python train.py --num_hidden_layers=8 --hidden_size=128 --num_attention_heads=2 --num_key_value_heads=2 --head_dim=64 --intermediate_size=320 --vocab_size=8192 --hidden_act="swiglu" --norm="rmsnorm" --norm_place="pre" --norm_eps=1e-05 --positions="rope" --rope_theta=10000.0 --rope_fraction=1.0 --qk_norm=false --attn_scale=0.125 --bias="none" --tie_word_embeddings=false --parallel_block=false --init="normal" --init_std_qkv=0.037 --init_std_o=0.0 --init_std_up=0.037 --init_std_down=0.0 --optimizer="muon_variant" --learning_rate=0.00831 --lr_mult_o=2.0 --lr_mult_down=2.0 --beta1=0.9 --lr_head=0.00785 --max_grad_norm=2.0 --warmup_steps=200 --schedule="wsd" --decay_fraction=0.759 --decay_shape="linear" --final_lr_fraction=0.1 --batch_tokens=16384 --max_seq_len=256 --doc_mask=true --train_tokens=149900000 --max_steps=9150 --dataset="wikipedia_en"
Each number is 128 + 32 x the weight over its row's rms, rounded and kept within 0 to 255. Layers, rows and columns count from 0. Numbers have three digits each. The size before them is the row's rms in percent of the matrix's.

# gate: layer 3 MLP gate, 320x128, rms 0.165, rows 82-88, columns 0-127
# up: layer 3 MLP up, 320x128, rms 0.161, rows 82-88, columns 0-127
# down: layer 3 MLP down (transposed), 320x128, rms 0.177, rows 82-88, columns 0-127
gate82 114:185129184130172101216152124075134129047116092197130157152150159166095084061145076117108092158147109088134091125069119092155118080124158139116155145138107146136119175081100110124119200120118130131129182084121110189090147167148127118118155170098128144127123127116106112137136121166096129133126148206105159104167095141124160139127131096143065176173143168129122094131176077120134140186101
up82 125:143125170138173111160129174108127133102136064192165212161193181129115117118106070158074137165099104090127084093117177110157145112088138116149137099145081113153177107108122119116131144147116097128124147123112184149096170147162095111131177182097096151140162148127106128159109109132141094202154101151129152121149058183171119086114144101105095119183117135118112122155197081112173111182184
down82 083:145140125134110156146161149138132133080115070134069124159177112066102169038143143119151125141117102106127088106117131141137107134140149174110180128177169138116158177123137095073094118136114096113093131110178160097099163144138120096151093080118132169098127156106120121153177111115116147255144109180129156144125139106110141108070147141143140102145127095140107123174225146125168132124105
gate83 096:117121121159074123134074113108143187113121146125078146137129161115168145152166092205191106122113162129069117145126141139155133134064146120175118155130194109134130192146094142139126053168043112183135098165157174102144180087142128141125153109102121085146192088103144130153161146119120138042105112170115104116150143104096181124074125139156149101141162153126079088148182133117134109078138
up83 098:156095100105088157116100159158171079113139122128071149121126130113120124178115051124121103108139186080146168077145186152111125136221100134114150146184116143108148134184125099079154175112087103142118058169122119123138118145156160099101133106132103147157165167067155138176119173160093180097117146129078149086152151117148155098109153156118117180091142093103094177096156139074151102086067
down83 103:174146060117119109101107125085130149174129118148136076121106084117138197149141075119114093118131142152072133186111124106197137130103144114185123077132216137127151131145105137150075170115139071174126152169162103089152106126107139138138081089156051108131137160100147144108105154111107089086089116170097108133107165185160104104122090148131139074100116168076096129186139121134155073083072
gate84 106:163066161079198153134112170127110102106175121129122099084112112158162140112084154184209081181097149123096177110125131107122150101106163140172153171119154145171158154171087117142148118063076129119112133142101126118144122128111091108144104119140167182148122166098113186071113146128105074223190108107124161184155144087144125071094122108144152157120091111120139178137146117161140084117099
up84 106:089122139140134090073161144055115098155088069119114188114138187123157159153172129129093108105124090101149144106229135111049119112134103126159176095107166124146177123091141155116132113143147190156112153103135170127117112119140086175131109123097155144159136063168126148183079082140115130105153163073119156097064106187137099146126159174153130164110159134100092100134135087156154113112064
down84 098:111150127144168129139074128189120155096128194130112156161127149192131127146126065128137151136135163167153179150057126114207104088165133123151105147087087144127065134154108101103114147162055137094087062076059055133109109143162113171139139165127112107177076147093135123138124145155110104061138147077149143156116117069127090104105090135147120126154119137156119088143116102067109110119175
gate85 090:099132137180101079166117125168122193175109114129120096130166079122136136135153084143107103158165113129142113093114149113137076127097101190145131200161182129098100176171166142158086051145117145171105103146089134142113045146156092112142166176147158085173152129063127106144076148134181154159108117168109110121108149092111133132237075142147113110101158105152125077155143136109118149128141
up85 098:175080130140146146158169134006135177128063120142135132089180143137139113162162157127121166129155091120083159127162069102109170084164146047114156088079122112118146107134141156113095191119141152139119155105175135159168195167102125134133117073095123143082101119111128111195136066138104164130163143118112122079110109130118164118137161182165132115130071161097111097104123140120111111082176
down85 093:125087143169127145132097161128116149131132164128168103137142133144084127134153157120163075115173137153060100106104126148139152126111099079098168160088164131102119153064050120127127156115063149112076113121095114116125145146101124134118097125124143099123132140123127179061103094155163103239124147088144118125158150148094137145094159058137142226147057076151081095192078133113148117101145
gate86 089:214102120100113140149163065182041134120143115174125058160124078162129111087085124161127113127102138129104108154083114088167186059087163139133163101162111095125143152140122122128109094142146116156114138144124111129135118159045161184129220126140161126139125107178113124142112169124141165124105139135187129172111131160177143104146127110225143101128168132168114132180116133145101112093150
up86 090:073128141147124150093090197168210155106075149138109178120137143079075075124198083172088123154187172145149138082115172151108155112233063128128116078098166167167127149129147097120120145118109109092176123104104148137140138130152127138187056098164179127112098108128118090123086129109117105126129114108115113061112076120107122104127138134091152151135137148099146117106148179156131166104126
down86 089:083112142094064112130079155084125123098127168144126105136136151146116120171122125142175143170150155165113086080138163136096094090123104050165075131087163147171136095137108174082153112134079106103112122087154054161131148118058140146139079154097150160093160182165094084113087142105132129031162123114159148117160088133073147216125139124109177153115116106152101152138137105115125083108117
gate87 099:097091129110164087149106102072163103053115151148159148095166103139113105136145070158123125174069176124180128080149133079188151117153188123145182177127131166119143082115198168113098081156108122148144146097142156150125154140130160100176109155160108154150130172098117130197125106105126163118162073096114130106113186090152125161094126098042150116100167166158109123088097149092124177142122
up87 113:142116089123130089104147125129165141156122121070137087109141125128159096091175100184159133186096146189139156130112157124089165105120158130118100138103108098130092198160143129184142071119127138214160109116117125107005175096169091068124142097130115103064155150116109086127158177150158111139135105149108116175122107135129153107131138095109122108108073125162140115189078134132112100069064
down87 107:138098088067125118105118109133121106174145134070119148081149144190098114108097094199161135175134209145123119134094205120139130140101124093138135128160103140113088182127102154199144148090141114191165120140151123121107098132156107123153156125146147137117132141112042132118096155122129097051154103111153151184106144104165179115078043180151111127131074122139135150168085129153186089102150
gate88 093:076111100091075116164152139109134135119126118105083109193146107147178121185068164138134133189180167168162106140100127115157099096155149081191104059159144123127113149102138130150109163064124126183157145141096122104145110148146187136124053069129101188098184150109132152153145150082085154153084148132127141128132167115147097126154048109052125089140117125116171150149164151147108163150107
up88 088:140140151073141174166182140181179130074106130125131097075156121124190150115071154143087141164165154152112124149117138057129137112179121076135143108123170159135115156093114079153083182077113069165159099146118126176105093155158069162095115138120112088142074155122098128137120103197106122167150104154079089179173111102116141139133106112124135154126039056103111135093130148145101155154122
down88 095:158094130180142106117108116113097106161131129124116093084159153111116201151176135137099072068124074065094149114143102166133105138149163151083122167084161092047109125151165090127162092144123133079116132107173163153093214065130100120176119162150131110149139066131129132138167164194160126132174150104179135157097153157130083145163168128167124139149130150143132130155101128049131148189127